config.toml
hidden_size = 256
intermediate_size = 896
hidden_act = "squared_relu"
norm_place = "pre"
norm_eps = 1e-06
positions = "rope"
max_grad_norm = 1.0
max_steps = 4254
Each number is 50 + 12 x the weight over its row's rms, rounded and kept within 0 to 99. Layers, rows and columns count from 0. The size before them is the row's rms in percent of the matrix's.

# layer 5 MLP down (transposed), 896x256, rms 0.108, rows 279-333, columns 64-127
102:63 39 47 31 56 44 30 48 48 60 46 35 49 43 48 52 74 54 47 80 63 45 32 59 43 70 52 63 47 65 27 43 44 48 26 52 65 45 41 54 49 53 44 41 59 74 41 44 39 60 57 60 23 60 37 66 56 78 57 41 41 41 46 60
099:63 42 66 54 26 53 35 22 49 76 47 42 41 32 30 51 60 55 69 61 50 71 49 47 56 56 56 44 42 76 57 46 48 42 37 32 63 51 70 55 45 60 39 43 49 49 69 55 50 43 43 50 30 51 53 54 66 52 53 33 58 38 58 32
094:39 69 44 73 56 48 44 50 47 47 66 45 37 39 49 40 50 45 35 38 42 65 67 45 59 43 40 32 48 69 56 48 40 33 41 58 60 59 36 66 48 35 45 58 31 63 50 59 71 48 56 68 42 44 52 52 53 41 71 64 47 57 56 40
095:69 57 62 64 45 40 57 48 60 54 58 65 32 50 37 39 51 55 65 40 49 52 53 60 57 35 44 61 22 40 64 59 66 45 38 26 46 48 46 71 33 48 31 68 42 51 53 54 42 32 61 44 56 62 62 63 52 62 71 51 74 49 58 55
103:58 70 57 40 44 56 39 51 47 53 61 43 67 54 64 22 64 50 53 47 32 48 37 62 45 63 42 51 43 59 44 51 61 39 46 49 53 57 45 50 59 24 55 51 46 50 35 20 33 61 15 50 53 37 29 51 38 64 52 52 58 50 55 34
103:31 62 61 65 34 53 60 36 70 61 61 54 38 37 53 61 47 37 70 48 42 48 42 44 52 54 62 60 48 45 52 57 63 40 36 46 39 46 53 36 59 59 25 50 50 52 48 63 46 43 41 65 38 54 56 67 32 59 46 62 38 43 52 64
105:47 50 50 48 67 67 58 72 50 48 53 25 73 49 69 48 60 42 53 44 35 72 54 24 55 38 51 59 47 55 48 47 52 62 46 60 52 41 72 42 37 38 57 54 38 48 41 33 59 48 61 38 53 75 96 44 54 37 38 65 53 48 61 54
100:39 58 71 47 28 43 55 71 45 13 29 60 49 40 47 49 42 71 58 54 46 60 50 36 25 43 37 44 53 56 28 51 77 39 46 39 47 52 49 55 66 67 52 56 42 63 26 47 51 47 29 47 54 58 68 49 55 54 41 60 51 50 23 49
102:80 64 52 30 50 45 33 46 42 50 64 55 48 75 23 33 49 61 60 39 79 56 56 55 44 43 37 36 37 29 74 55 48 61 45 42 47 47 75 54 41 45 62 52 42 58 61 32 66 45 55 50 52 33 40 73 60 48 66 42 37 41 52 59
103:60 17 65 56 39 59 71 21 51 31 57 52 59 44 44 61 37 51 47 44 27 46 69 35 42 35 37 37 38 58 60 55 59 49 43 54 45 42 66 36 58 47 51 42 29 38 44 75 52 44 56 50 45 73 53 47 66 47 52 45 57 45 52 71
100:35 56 59 55 50 51 46 48 51 64 48 58 37 40 50 49 41 66 46 52 50 59 30 88 56 67 65 41 49 26 49 39 50 38 45 65 80 39 54 54 49 55 44 49 45 54 62 58 56 57 46 46 66 51 61 51 36 44 42 48 45 53 54 56
096:47 42 72 63 64 38 66 53 52 53 62 61 37 40 63 40 43 56 66 43 58 74 56 44 54 53 40 52 41 71 50 54 66 45 67 43 59 62 65 48 67 55 26 64 42 39 38 35 47 59 31 22 31 80 51 43 31 53 70 43 31 53 38 49
096:42 59 37 47 71 51 58 70 62 51 36 24 37 47 52 67 64 71 44 20 56 06 61 44 59 48 66 57 79 52 63 56 57 44 58 16 41 32 51 29 45 57 55 46 33 74 43 70 57 70 56 58 58 40 39 60 55 51 49 39 49 41 73 60
090:44 29 34 38 53 49 37 22 48 34 65 66 44 40 53 28 35 57 58 46 58 65 60 52 31 46 61 43 66 35 38 44 51 43 40 60 56 27 31 71 68 58 43 48 48 68 44 68 44 52 32 49 64 31 38 49 44 63 45 56 45 37 60 32
103:54 68 46 60 30 68 57 39 34 42 46 49 54 21 40 74 34 46 63 31 54 63 44 48 55 58 21 52 53 28 42 47 43 51 49 31 37 53 45 56 63 39 53 71 42 46 56 37 65 46 55 45 35 44 31 65 69 41 39 52 49 45 58 43
102:46 56 33 39 47 27 59 54 55 43 37 65 45 66 52 60 52 57 63 57 72 36 53 40 16 27 55 32 61 56 61 47 51 52 62 72 43 50 40 51 60 58 43 68 52 41 58 57 41 57 53 29 25 53 65 68 55 43 53 41 66 57 34 40
104:43 65 69 44 48 57 43 48 63 57 39 46 65 50 28 29 62 40 56 25 36 39 44 47 83 29 56 35 58 67 36 31 64 34 39 61 45 44 58 72 61 44 44 62 34 59 40 63 66 44 56 47 55 61 60 53 45 63 45 48 55 66 58 52
093:45 24 42 49 59 39 43 52 68 25 54 47 34 57 43 61 29 48 28 70 55 55 35 69 35 50 65 39 69 30 44 44 44 48 63 45 49 43 59 33 50 51 57 43 37 56 49 56 45 43 45 62 69 66 33 49 71 46 74 51 35 42 32 27
091:87 65 32 61 62 50 54 36 63 44 36 48 24 53 42 13 59 15 35 46 49 49 36 62 43 48 42 47 66 64 71 70 61 51 57 47 28 38 43 42 43 51 48 37 48 49 35 44 60 58 34 34 48 53 57 57 60 60 70 49 50 44 52 36
103:43 42 64 53 53 40 45 29 51 59 35 34 58 54 39 81 60 42 46 39 54 47 62 61 50 50 45 48 57 40 64 62 20 42 57 48 52 55 59 52 38 50 37 51 57 65 56 42 28 47 29 43 41 55 24 53 43 44 42 64 59 72 37 52
103:63 48 32 52 77 37 44 50 68 52 50 30 39 40 60 64 38 44 42 50 52 36 34 53 43 47 46 40 69 37 52 21 30 52 43 41 31 43 53 53 50 40 30 47 47 41 58 56 48 30 57 47 33 40 54 38 62 46 60 43 56 41 68 42
098:48 36 44 43 36 51 86 35 47 48 57 65 50 36 24 44 51 44 64 62 48 44 71 69 46 51 44 50 34 50 30 45 53 42 51 58 51 61 60 74 59 62 33 52 56 32 73 48 43 35 38 64 45 61 48 60 55 59 54 57 60 60 56 65
092:53 50 25 48 50 65 49 60 57 45 71 61 31 28 41 24 44 38 41 35 48 61 64 63 56 43 34 60 62 47 46 37 47 30 39 56 50 35 67 43 66 50 44 34 45 55 46 61 44 28 57 64 50 38 54 71 41 40 71 34 53 56 53 39
100:72 57 59 54 47 51 42 53 54 78 62 43 77 44 55 63 56 57 40 52 27 33 58 06 43 40 38 59 46 50 60 52 44 52 66 23 27 75 39 75 36 50 54 50 61 48 61 48 37 49 61 35 34 49 54 53 52 27 59 28 42 56 74 44
101:54 42 73 60 55 61 48 46 51 78 46 44 50 48 41 41 66 40 49 61 68 40 34 54 51 39 30 40 17 56 55 49 41 45 42 66 43 62 44 57 57 60 35 49 53 54 65 48 51 65 38 44 46 37 45 38 67 59 54 40 42 60 66 33
103:74 46 28 56 51 43 57 54 39 27 38 47 60 60 46 40 58 78 52 51 44 42 43 54 54 51 43 27 60 56 59 37 47 31 45 47 45 73 43 57 48 42 48 39 49 50 57 35 29 53 45 43 57 62 40 82 54 56 64 48 63 54 49 48
104:53 35 42 58 47 44 54 38 48 49 67 61 44 59 53 63 48 51 40 62 54 71 45 44 49 51 51 46 36 42 25 55 79 42 65 39 41 53 51 49 71 71 51 46 47 43 63 73 48 57 58 52 36 54 44 71 42 73 38 54 55 52 46 65
097:63 63 32 46 53 51 38 59 56 38 40 43 54 38 49 37 70 71 38 57 48 57 51 55 49 22 36 49 74 43 55 45 58 44 48 42 37 59 64 67 72 37 45 42 36 66 46 47 42 68 63 63 51 43 62 34 54 39 48 36 37 41 47 39
101:50 58 53 38 58 34 42 42 47 52 41 55 43 59 44 57 59 66 55 69 54 27 38 60 30 63 39 50 40 52 80 23 43 45 58 45 33 66 66 66 35 49 42 47 72 65 40 55 61 56 55 32 62 60 24 37 40 39 44 60 43 40 56 48
103:42 56 25 49 50 76 50 34 35 55 55 47 51 48 70 73 49 60 37 56 29 40 28 68 42 59 25 50 52 55 60 29 47 39 53 48 41 64 51 80 65 47 46 51 50 51 47 35 66 33 42 46 53 54 56 46 47 56 59 37 32 60 39 40
099:33 62 59 56 47 38 60 70 55 45 51 65 44 62 56 49 37 49 29 27 36 66 46 55 46 57 42 48 53 78 51 46 58 52 39 62 61 54 30 69 65 72 62 43 50 45 54 48 42 60 55 53 55 45 52 62 66 38 64 55 65 48 40 63
101:62 44 54 43 56 40 45 44 27 40 33 63 39 23 64 46 58 44 48 54 71 39 43 50 47 53 54 51 71 47 66 35 56 53 57 46 54 42 59 53 56 45 39 50 47 55 44 48 44 62 51 70 51 34 44 46 42 45 54 41 47 55 48 52
097:37 52 51 59 62 46 53 63 44 63 25 47 50 31 62 60 53 49 47 56 66 61 58 46 45 59 29 26 57 43 23 49 61 54 48 40 55 51 57 80 77 47 36 45 35 52 30 47 65 64 57 34 42 52 50 46 62 24 63 48 30 63 58 46
101:71 51 38 51 57 59 37 68 65 70 57 43 30 40 43 51 32 61 38 29 57 56 62 65 70 61 48 38 58 55 42 46 22 48 72 55 54 37 54 55 37 53 25 54 38 44 61 47 34 53 62 48 57 55 80 36 47 66 47 36 32 34 50 28
102:69 62 45 39 42 65 16 48 28 61 37 49 49 42 56 52 52 68 66 51 65 47 20 39 64 49 46 40 45 54 44 47 34 49 32 33 60 26 45 48 41 71 52 57 67 63 74 56 40 49 32 36 55 50 38 34 54 55 68 64 46 50 25 50
101:50 61 32 51 54 36 48 58 43 40 51 58 58 52 41 47 29 59 44 40 61 42 62 73 52 49 66 47 43 30 23 47 61 59 53 64 57 50 34 49 67 47 61 67 43 53 56 52 49 43 53 33 45 52 43 48 41 32 48 37 40 44 46 43
102:55 58 66 41 46 45 35 62 42 50 46 40 65 51 17 70 67 56 54 45 57 39 51 36 38 70 64 60 65 50 71 55 35 62 53 48 62 63 54 53 68 51 65 49 54 52 58 43 38 34 68 41 69 46 17 43 49 65 78 42 52 35 36 43
103:69 52 27 47 54 43 71 46 62 45 56 44 57 50 47 61 59 52 50 56 37 64 62 38 33 49 77 47 47 41 44 44 60 66 57 41 55 37 37 53 30 36 52 52 32 61 49 32 38 68 46 67 51 70 54 46 60 39 34 41 47 65 73 40
107:37 45 55 49 44 41 39 69 35 26 40 47 60 47 45 52 28 40 54 51 39 72 72 66 30 34 75 39 40 39 48 32 53 43 47 65 51 48 61 60 60 31 46 69 53 64 34 49 59 51 40 59 57 62 36 52 53 48 55 46 41 21 54 46
099:41 33 55 60 78 30 42 43 55 45 61 51 44 54 40 52 64 60 38 54 36 48 54 65 35 41 52 49 66 46 63 56 55 50 43 65 21 88 53 33 43 59 41 60 40 44 43 25 42 39 39 59 66 62 24 71 49 48 49 48 59 52 34 43
106:49 29 44 52 50 53 54 47 51 54 45 25 47 46 25 47 49 37 37 33 61 55 50 45 52 51 31 30 63 57 43 53 40 42 78 60 53 36 36 77 28 58 56 59 58 48 31 53 70 33 40 55 45 61 61 41 33 54 17 56 63 62 48 69
098:71 33 59 31 60 47 45 44 73 44 76 61 45 62 44 49 47 50 64 39 54 63 42 77 63 32 35 56 53 18 53 40 56 34 64 54 53 54 49 44 81 66 38 56 63 62 34 59 50 38 57 33 50 43 41 49 57 38 48 46 31 46 53 42
103:39 38 59 44 44 63 31 32 62 35 41 64 28 42 60 49 53 65 38 70 56 70 33 52 40 63 50 78 50 44 42 47 33 48 36 33 46 63 38 74 48 53 43 57 62 53 50 53 32 39 55 61 45 50 47 53 52 26 47 37 52 61 49 70
094:55 34 45 51 81 37 56 50 54 57 52 70 53 64 39 45 72 38 32 50 41 53 62 34 50 43 59 42 53 51 76 48 56 45 64 46 36 39 33 54 57 60 81 30 49 46 20 56 59 46 29 61 29 48 62 53 56 53 74 33 54 40 37 55
101:46 69 57 46 53 51 37 43 50 42 42 46 42 77 38 57 65 43 47 43 48 39 42 44 50 41 50 23 65 55 41 33 59 43 28 42 78 60 49 57 59 46 37 46 35 63 46 50 50 62 22 71 61 53 74 60 49 33 56 56 82 55 53 37
105:50 48 50 44 41 53 38 51 53 55 48 50 40 34 30 53 67 41 55 47 56 32 61 61 43 40 38 51 63 35 47 62 42 51 46 61 64 56 64 54 56 44 42 55 48 51 46 52 55 50 55 57 36 43 56 34 46 58 46 66 48 63 59 62
100:38 59 39 48 54 40 41 60 14 72 68 40 40 49 41 29 28 48 62 42 48 63 65 39 42 51 55 48 61 59 45 50 56 60 48 77 35 56 56 57 52 38 29 45 35 56 55 42 42 43 70 57 54 61 41 67 37 23 72 37 54 61 48 43
108:39 55 47 39 42 73 36 38 53 60 46 55 66 56 40 64 62 72 66 61 33 49 77 56 62 39 70 55 51 50 40 45 53 46 34 59 39 26 49 40 54 42 48 41 54 68 55 49 35 38 76 38 66 51 41 41 43 56 44 69 44 47 56 37
102:56 41 64 45 54 39 93 40 46 53 64 46 42 40 55 44 50 52 54 54 41 39 33 29 45 73 42 47 43 51 44 61 51 45 42 56 45 22 32 71 56 32 31 27 36 58 45 45 36 66 51 51 43 67 34 33 36 59 53 47 28 63 60 73
104:53 42 41 63 57 46 30 43 42 49 43 53 35 46 57 46 32 54 66 27 65 54 31 36 31 65 65 38 46 49 38 58 64 37 74 41 40 47 65 43 63 52 37 68 61 31 42 52 48 35 61 42 53 62 37 70 64 46 36 55 55 49 50 62
102:74 52 42 50 53 56 54 50 26 32 64 41 45 47 50 46 56 46 45 68 32 44 22 57 48 48 40 49 71 48 40 57 71 44 66 54 48 48 27 75 48 70 48 59 26 52 58 50 55 29 56 75 64 65 55 40 69 45 44 64 35 52 62 57
101:63 43 49 35 51 40 47 36 57 63 24 51 50 77 56 54 73 21 23 36 41 74 69 58 61 68 40 46 73 55 24 33 47 41 38 61 49 42 68 55 40 35 52 66 27 42 23 52 51 51 41 39 31 47 53 54 35 41 70 45 36 62 36 52
100:49 44 40 57 41 45 43 46 32 36 47 45 42 69 34 70 75 48 37 59 35 25 43 51 44 49 43 42 30 49 39 40 32 50 74 35 46 29 42 61 39 56 53 34 39 58 65 38 67 51 56 35 42 50 43 46 41 45 36 59 38 54 47 51
101:47 32 42 41 43 34 34 30 51 60 55 60 75 51 56 50 56 46 52 40 31 57 71 31 48 53 37 46 63 48 52 64 26 56 57 46 56 36 45 63 54 53 42 67 43 49 29 33 47 66 35 46 38 37 59 43 40 86 48 46 55 78 47 47
103:41 68 33 65 42 54 54 47 25 37 63 47 77 52 66 42 14 50 68 67 39 46 44 57 43 53 56 52 46 74 69 51 40 26 45 46 73 66 38 52 46 60 34 53 51 50 31 60 56 45 38 48 58 49 50 37 55 52 48 57 48 46 41 30
# layer 5 MLP up, 896x256, rms 0.103, rows 280-333, columns 64-127
099:67 52 63 65 33 65 53 44 54 38 46 63 61 48 80 63 43 64 31 40 43 49 55 57 42 32 50 51 49 50 48 67 62 34 45 35 50 34 48 45 66 78 43 40 52 52 56 63 54 49 47 81 55 50 48 39 42 60 55 53 79 54 46 25
097:63 32 47 63 41 33 41 47 54 34 45 37 50 53 46 40 58 39 43 57 34 33 55 64 41 52 51 43 51 71 54 59 51 59 47 45 44 51 62 17 62 38 54 50 54 42 43 61 23 40 64 54 54 50 54 34 65 37 43 32 47 52 52 56
090:55 71 48 53 39 53 68 44 84 36 34 46 43 37 61 42 50 38 64 54 55 57 55 62 58 40 40 41 42 50 36 55 62 68 45 40 49 68 40 70 52 39 56 48 40 37 47 32 52 45 48 45 48 43 44 57 33 54 30 54 68 47 46 44
103:54 55 63 49 55 53 51 61 62 64 56 61 68 43 50 48 55 46 67 70 34 51 44 57 46 47 66 50 60 50 60 53 34 43 55 56 42 47 52 39 66 52 51 33 41 56 50 46 40 32 41 76 65 42 48 37 47 52 58 51 47 79 42 45
104:12 47 56 37 60 62 61 51 48 45 51 59 53 54 37 72 68 50 49 49 45 35 38 68 57 59 59 34 26 47 23 53 38 34 43 60 62 53 52 42 39 55 47 44 39 50 55 51 56 54 54 29 57 70 47 37 43 44 66 68 40 77 39 64
103:60 70 56 62 57 47 48 34 69 33 47 67 37 50 70 52 33 46 79 77 62 49 60 53 52 40 46 37 43 27 52 36 45 49 53 55 50 50 53 46 67 45 74 53 47 58 53 68 47 48 41 50 40 54 51 59 43 42 39 49 44 61 47 45
098:43 20 45 60 54 57 67 42 72 32 54 41 51 70 60 61 69 43 69 33 49 69 40 51 38 57 69 34 30 62 42 57 48 64 47 40 51 73 47 39 66 34 52 41 70 55 37 50 40 57 52 72 28 46 38 46 31 53 36 67 63 41 52 55
102:46 60 54 65 63 58 42 62 28 59 43 58 53 42 49 51 35 58 41 49 51 44 61 59 49 28 90 72 49 64 52 56 29 45 43 55 74 54 51 70 49 47 38 54 39 54 34 53 50 64 67 46 49 66 62 48 60 39 42 39 49 56 63 61
102:53 59 53 89 32 53 65 57 57 41 59 46 53 51 48 68 51 55 56 58 55 58 40 47 54 41 64 35 32 70 26 59 48 53 50 49 59 39 58 61 34 57 40 85 60 19 52 49 47 53 40 53 75 48 60 59 74 54 39 56 44 69 44 63
100:48 55 60 69 60 58 40 55 59 61 74 28 61 64 24 37 41 59 55 40 67 33 54 40 38 68 29 62 17 51 30 46 44 55 65 57 41 45 45 65 23 60 44 52 56 45 57 56 43 56 41 60 50 57 70 50 38 68 55 56 56 63 51 35
093:43 75 54 65 56 44 61 35 47 41 62 42 47 35 48 31 61 34 67 29 31 46 46 51 56 44 42 57 39 64 09 51 39 81 48 63 47 73 70 45 50 51 53 58 42 37 48 54 51 34 47 67 49 31 46 52 26 45 50 49 47 51 48 43
102:42 67 32 66 56 59 55 66 45 70 44 50 43 60 52 70 52 61 51 39 69 61 68 59 61 61 47 61 43 70 47 60 69 60 45 35 50 42 30 31 53 56 34 40 27 55 47 40 34 74 44 65 44 70 28 48 46 28 65 73 56 40 69 36
089:61 40 48 51 50 50 78 56 51 39 69 66 37 45 49 37 33 60 53 48 48 54 46 51 47 24 58 55 52 50 40 48 51 45 42 44 55 54 45 39 45 60 57 38 38 59 50 76 54 53 55 43 55 28 49 44 41 54 49 46 49 20 44 54
099:28 63 58 50 58 57 54 57 28 51 38 42 54 56 50 47 52 57 37 47 51 35 54 37 56 51 55 60 43 50 50 57 55 52 53 45 47 49 44 53 44 56 70 63 50 45 60 40 48 71 21 47 47 62 56 49 48 42 64 40 45 43 52 38
101:48 68 52 35 34 72 38 42 44 58 48 47 66 43 46 47 52 61 44 65 52 44 45 75 47 52 71 61 64 42 58 53 54 62 56 49 55 61 54 66 51 40 32 48 51 49 39 52 51 31 43 61 67 59 49 46 60 52 45 34 50 31 39 65
107:54 34 60 41 56 39 45 47 42 83 79 63 31 50 67 73 56 47 56 65 60 75 35 50 40 31 43 72 53 43 52 41 37 62 34 39 38 50 65 55 38 41 53 50 66 52 54 44 46 42 45 51 57 28 48 44 46 33 50 42 38 42 71 47
091:65 71 62 56 46 46 45 52 59 29 38 58 46 69 35 56 43 48 18 55 45 63 33 54 36 30 66 58 47 42 55 46 46 45 50 32 31 47 54 55 40 68 59 61 51 35 43 51 58 51 48 57 55 46 71 45 41 48 60 54 42 47 51 39
094:47 35 63 34 45 29 38 61 61 76 43 44 51 61 50 72 66 76 41 45 45 54 76 35 49 61 56 49 37 54 63 33 69 55 46 33 63 55 47 51 46 54 65 55 39 58 56 47 41 60 69 44 53 38 48 42 47 80 38 58 38 29 54 68
103:66 53 44 48 34 65 64 51 40 58 27 53 45 58 38 50 33 69 66 55 62 37 56 56 61 69 55 56 56 51 45 61 53 53 45 47 49 74 74 62 50 69 55 51 64 40 59 57 70 68 39 50 53 43 54 50 68 51 46 48 54 59 65 22
103:46 65 52 47 43 51 75 69 14 50 53 56 70 38 48 64 34 72 35 58 42 59 67 51 56 55 60 56 53 39 64 51 62 64 67 52 57 31 53 39 54 30 35 46 40 47 49 73 56 42 70 59 52 52 46 41 44 46 59 35 62 62 61 43
100:48 51 68 64 43 46 28 55 68 35 45 39 54 54 74 34 37 44 48 31 54 60 59 47 36 63 48 64 60 58 54 61 37 64 51 50 58 37 70 66 67 58 48 54 41 50 32 58 49 55 60 63 60 50 76 36 51 57 61 35 72 39 70 75
087:42 47 52 43 55 46 52 65 39 46 63 55 41 41 39 62 16 27 60 48 49 55 47 45 33 69 46 68 68 55 45 32 47 45 52 38 37 48 55 57 44 49 50 45 40 47 51 38 68 68 34 46 37 38 63 39 68 58 46 52 56 42 56 38
100:72 35 40 72 40 66 74 66 62 44 54 64 27 46 70 57 54 66 54 38 50 49 33 48 64 39 47 40 50 46 61 45 54 75 29 56 46 54 69 50 49 47 49 65 52 42 52 26 63 39 56 36 57 64 45 39 50 59 47 50 35 30 44 63
104:34 34 54 39 52 72 41 44 35 46 55 72 63 27 59 75 42 59 39 54 48 34 49 26 65 76 50 47 60 34 56 45 55 52 70 90 44 55 54 50 44 34 44 59 39 60 59 64 33 43 47 46 55 56 46 50 78 54 42 45 44 46 40 43
100:52 59 53 60 55 61 57 56 37 54 55 34 48 38 44 58 73 55 44 62 52 48 32 60 52 47 34 32 49 42 47 50 61 38 55 61 65 46 49 40 28 57 57 45 50 36 62 60 56 61 50 38 53 55 57 50 53 42 50 38 39 33 34 65
105:35 55 44 59 81 46 59 45 39 36 60 53 56 52 36 46 41 37 59 62 34 46 36 68 28 48 52 22 58 61 36 57 46 55 30 51 37 60 42 50 55 76 49 53 38 32 50 52 55 60 45 55 56 60 43 61 51 51 58 57 42 53 38 35
099:38 46 66 42 32 29 91 53 69 44 56 49 44 63 63 51 45 45 25 62 49 67 46 58 44 41 55 65 55 29 50 42 56 55 78 72 52 35 43 47 46 46 50 53 58 38 62 38 53 51 41 37 54 48 42 54 58 51 44 60 68 45 71 19
102:40 72 58 55 49 58 53 35 39 46 62 43 49 64 42 50 75 51 50 63 43 43 41 41 31 47 40 62 67 52 38 54 78 62 64 48 57 52 76 49 33 48 41 42 63 55 58 45 43 59 53 59 41 52 58 47 60 31 56 47 53 54 67 56
103:41 74 45 55 35 50 51 53 60 53 64 55 48 45 24 66 57 59 65 34 51 62 42 41 53 33 69 54 45 63 57 61 58 40 63 40 37 50 63 63 38 33 34 45 65 50 47 48 42 30 44 58 44 52 54 09 38 51 56 41 54 37 45 47
095:46 54 55 20 46 28 58 58 46 24 46 40 40 55 38 41 37 61 45 57 50 37 58 41 44 49 39 68 46 55 68 58 39 76 30 56 59 42 43 46 53 41 50 55 35 45 54 64 46 38 39 59 59 37 48 30 59 42 59 48 52 51 42 45
100:52 66 49 77 40 43 33 53 22 49 42 44 66 39 63 67 49 38 43 47 56 35 31 45 48 73 46 42 59 75 52 57 56 65 52 52 38 56 41 46 44 58 46 49 36 52 61 41 60 48 50 66 64 37 30 38 44 74 49 57 46 50 45 53
096:71 67 67 46 61 60 42 57 46 53 69 69 44 52 54 54 52 59 49 46 51 66 46 52 54 46 59 66 66 50 73 52 32 32 53 54 45 68 51 37 44 52 64 59 66 60 44 42 46 40 40 67 65 57 53 56 40 51 58 52 50 40 21 55
098:62 47 48 35 56 45 48 61 45 48 35 38 62 88 52 39 43 45 54 55 58 64 53 55 63 46 41 58 58 39 80 32 56 46 64 63 64 58 41 42 42 61 32 48 31 49 37 40 76 51 73 36 38 48 52 64 64 69 36 69 47 50 46 48
105:64 45 64 55 53 53 51 28 37 63 42 85 69 45 61 43 49 56 52 49 43 39 54 44 27 48 50 48 64 57 65 57 53 44 57 35 54 64 43 57 48 47 44 34 11 58 53 42 53 62 48 44 58 55 52 74 49 82 34 35 60 60 59 64
100:43 43 40 34 62 48 52 37 52 52 45 61 43 44 38 70 29 34 60 69 49 58 48 38 38 39 57 41 46 61 71 61 50 57 62 51 38 39 45 63 38 58 43 62 46 46 25 48 76 40 43 44 71 61 51 33 62 57 51 73 44 61 64 41
099:53 40 44 70 58 55 47 56 59 49 42 52 33 63 66 50 65 69 56 50 43 77 36 59 62 24 62 57 54 34 54 60 47 47 42 46 46 44 38 11 46 44 61 66 40 53 20 61 39 73 52 44 67 53 59 36 29 48 59 78 34 60 59 34
104:68 31 69 60 63 57 51 20 44 57 43 51 43 54 58 58 56 41 59 69 66 38 49 44 53 42 43 47 53 67 49 45 65 70 44 57 63 53 56 49 55 63 37 57 44 20 44 58 53 59 53 48 27 63 50 60 58 51 68 59 58 66 37 59
101:57 39 59 54 49 53 67 49 57 58 43 66 62 57 59 58 41 56 52 48 50 59 44 36 45 42 55 52 66 46 41 50 49 63 47 47 56 23 41 50 63 35 60 33 49 64 42 57 41 50 58 51 59 45 67 50 60 66 71 66 52 38 32 46
101:51 39 58 54 42 48 56 49 26 37 70 50 44 48 81 43 39 82 65 50 42 50 56 60 56 32 44 47 47 44 40 39 51 52 80 52 49 34 57 57 37 49 56 81 46 54 57 52 25 71 30 59 57 42 66 51 62 70 62 45 59 58 42 57
101:36 76 41 52 44 28 62 47 39 59 63 42 53 68 56 54 75 37 60 60 56 51 29 53 62 62 53 47 36 59 40 67 56 49 36 52 60 65 38 36 43 73 81 64 40 39 47 58 48 38 47 35 44 42 54 40 39 69 65 43 17 69 26 75
101:48 44 62 37 41 55 50 46 70 55 60 74 64 38 45 50 58 37 67 65 56 49 55 57 64 56 68 44 36 33 47 49 55 58 48 36 36 42 56 68 51 47 42 58 54 47 71 65 37 48 76 40 51 68 58 44 32 31 39 54 47 53 43 43
103:64 60 73 57 68 33 59 53 45 61 48 48 55 36 44 47 51 80 47 42 77 63 50 56 44 57 54 69 50 59 55 64 58 49 55 60 65 65 43 52 52 41 51 56 40 34 40 52 43 66 53 50 42 37 67 57 56 49 50 69 50 54 62 66
091:38 66 70 31 60 69 36 46 64 56 54 35 54 52 70 60 15 38 50 56 40 67 46 60 42 45 54 51 50 31 50 55 46 52 37 61 41 44 58 45 43 58 31 58 52 61 61 45 49 42 37 45 40 63 53 26 66 41 47 58 35 43 41 58
104:67 65 49 41 62 50 62 71 52 42 42 52 56 48 42 32 59 58 48 57 56 52 53 48 26 62 39 71 45 58 43 67 45 39 46 62 43 41 48 39 46 66 68 39 24 30 48 60 48 49 69 40 52 59 44 35 41 31 30 55 41 74 45 66
106:45 63 57 52 41 43 57 59 34 71 41 37 46 32 53 41 42 53 56 56 60 63 44 37 67 58 72 25 42 50 85 67 60 34 49 48 76 19 58 62 57 38 57 48 43 51 46 44 50 55 24 26 52 49 39 46 80 39 47 62 23 62 60 34
099:57 57 47 38 52 49 48 68 41 40 50 41 61 42 50 40 58 79 71 46 48 39 72 70 53 37 41 35 43 34 38 43 54 59 60 52 53 54 42 58 67 55 43 54 54 53 43 49 61 74 49 19 64 57 37 21 45 28 36 52 26 47 63 42
099:46 43 57 64 36 63 60 50 43 58 46 50 53 33 59 73 53 46 82 39 52 56 56 52 36 56 61 63 45 27 43 82 70 41 39 58 64 35 26 50 33 47 28 47 43 47 41 56 54 56 38 34 57 59 41 42 49 39 47 54 54 41 64 55
101:40 55 58 58 39 61 50 58 35 40 62 53 40 45 53 58 47 64 50 41 47 37 61 46 64 41 51 33 60 57 70 75 46 36 45 41 31 33 44 67 59 54 57 65 50 65 46 70 49 42 32 65 57 65 53 51 41 62 53 50 64 64 43 47
107:52 50 68 51 47 71 76 47 52 62 43 35 46 45 60 51 18 51 33 58 54 56 64 38 40 58 33 52 34 48 52 53 53 25 34 47 50 48 63 35 23 44 34 56 52 50 47 45 40 44 40 54 58 55 61 59 42 40 66 30 19 54 32 52
106:57 36 47 29 51 61 59 29 42 34 66 53 44 55 45 55 31 49 69 68 41 51 44 44 53 37 45 33 55 61 47 56 45 33 36 57 51 46 36 48 43 31 47 47 26 68 67 49 59 43 41 61 50 61 55 24 33 89 34 61 34 57 45 51
104:47 53 32 78 58 61 45 55 54 50 37 72 65 62 67 53 54 57 43 56 54 36 29 43 43 55 56 44 50 61 46 55 36 46 45 53 56 62 46 47 45 50 54 70 70 63 46 59 45 58 50 63 37 56 65 50 55 73 60 30 82 42 78 41
101:46 63 44 52 66 54 55 40 61 76 52 73 69 57 54 54 33 34 49 37 58 43 46 64 49 58 55 55 85 66 68 39 75 55 62 19 35 56 57 36 64 54 62 32 51 69 49 45 42 58 67 62 61 39 62 50 72 51 63 63 59 31 52 47
098:56 65 62 38 30 35 52 47 48 57 62 43 61 61 57 41 69 32 51 59 55 61 24 53 35 31 61 53 38 69 66 32 46 66 39 49 40 54 54 36 44 41 43 47 56 59 57 41 37 42 44 50 60 48 54 51 44 53 69 52 50 50 64 69
107:49 56 46 51 57 73 53 41 53 17 61 55 60 47 17 62 62 72 43 36 49 67 53 53 52 44 36 45 21 47 46 45 37 59 46 36 53 37 36 71 53 23 50 53 47 38 50 36 53 62 54 42 65 35 56 48 41 31 48 46 30 39 47 45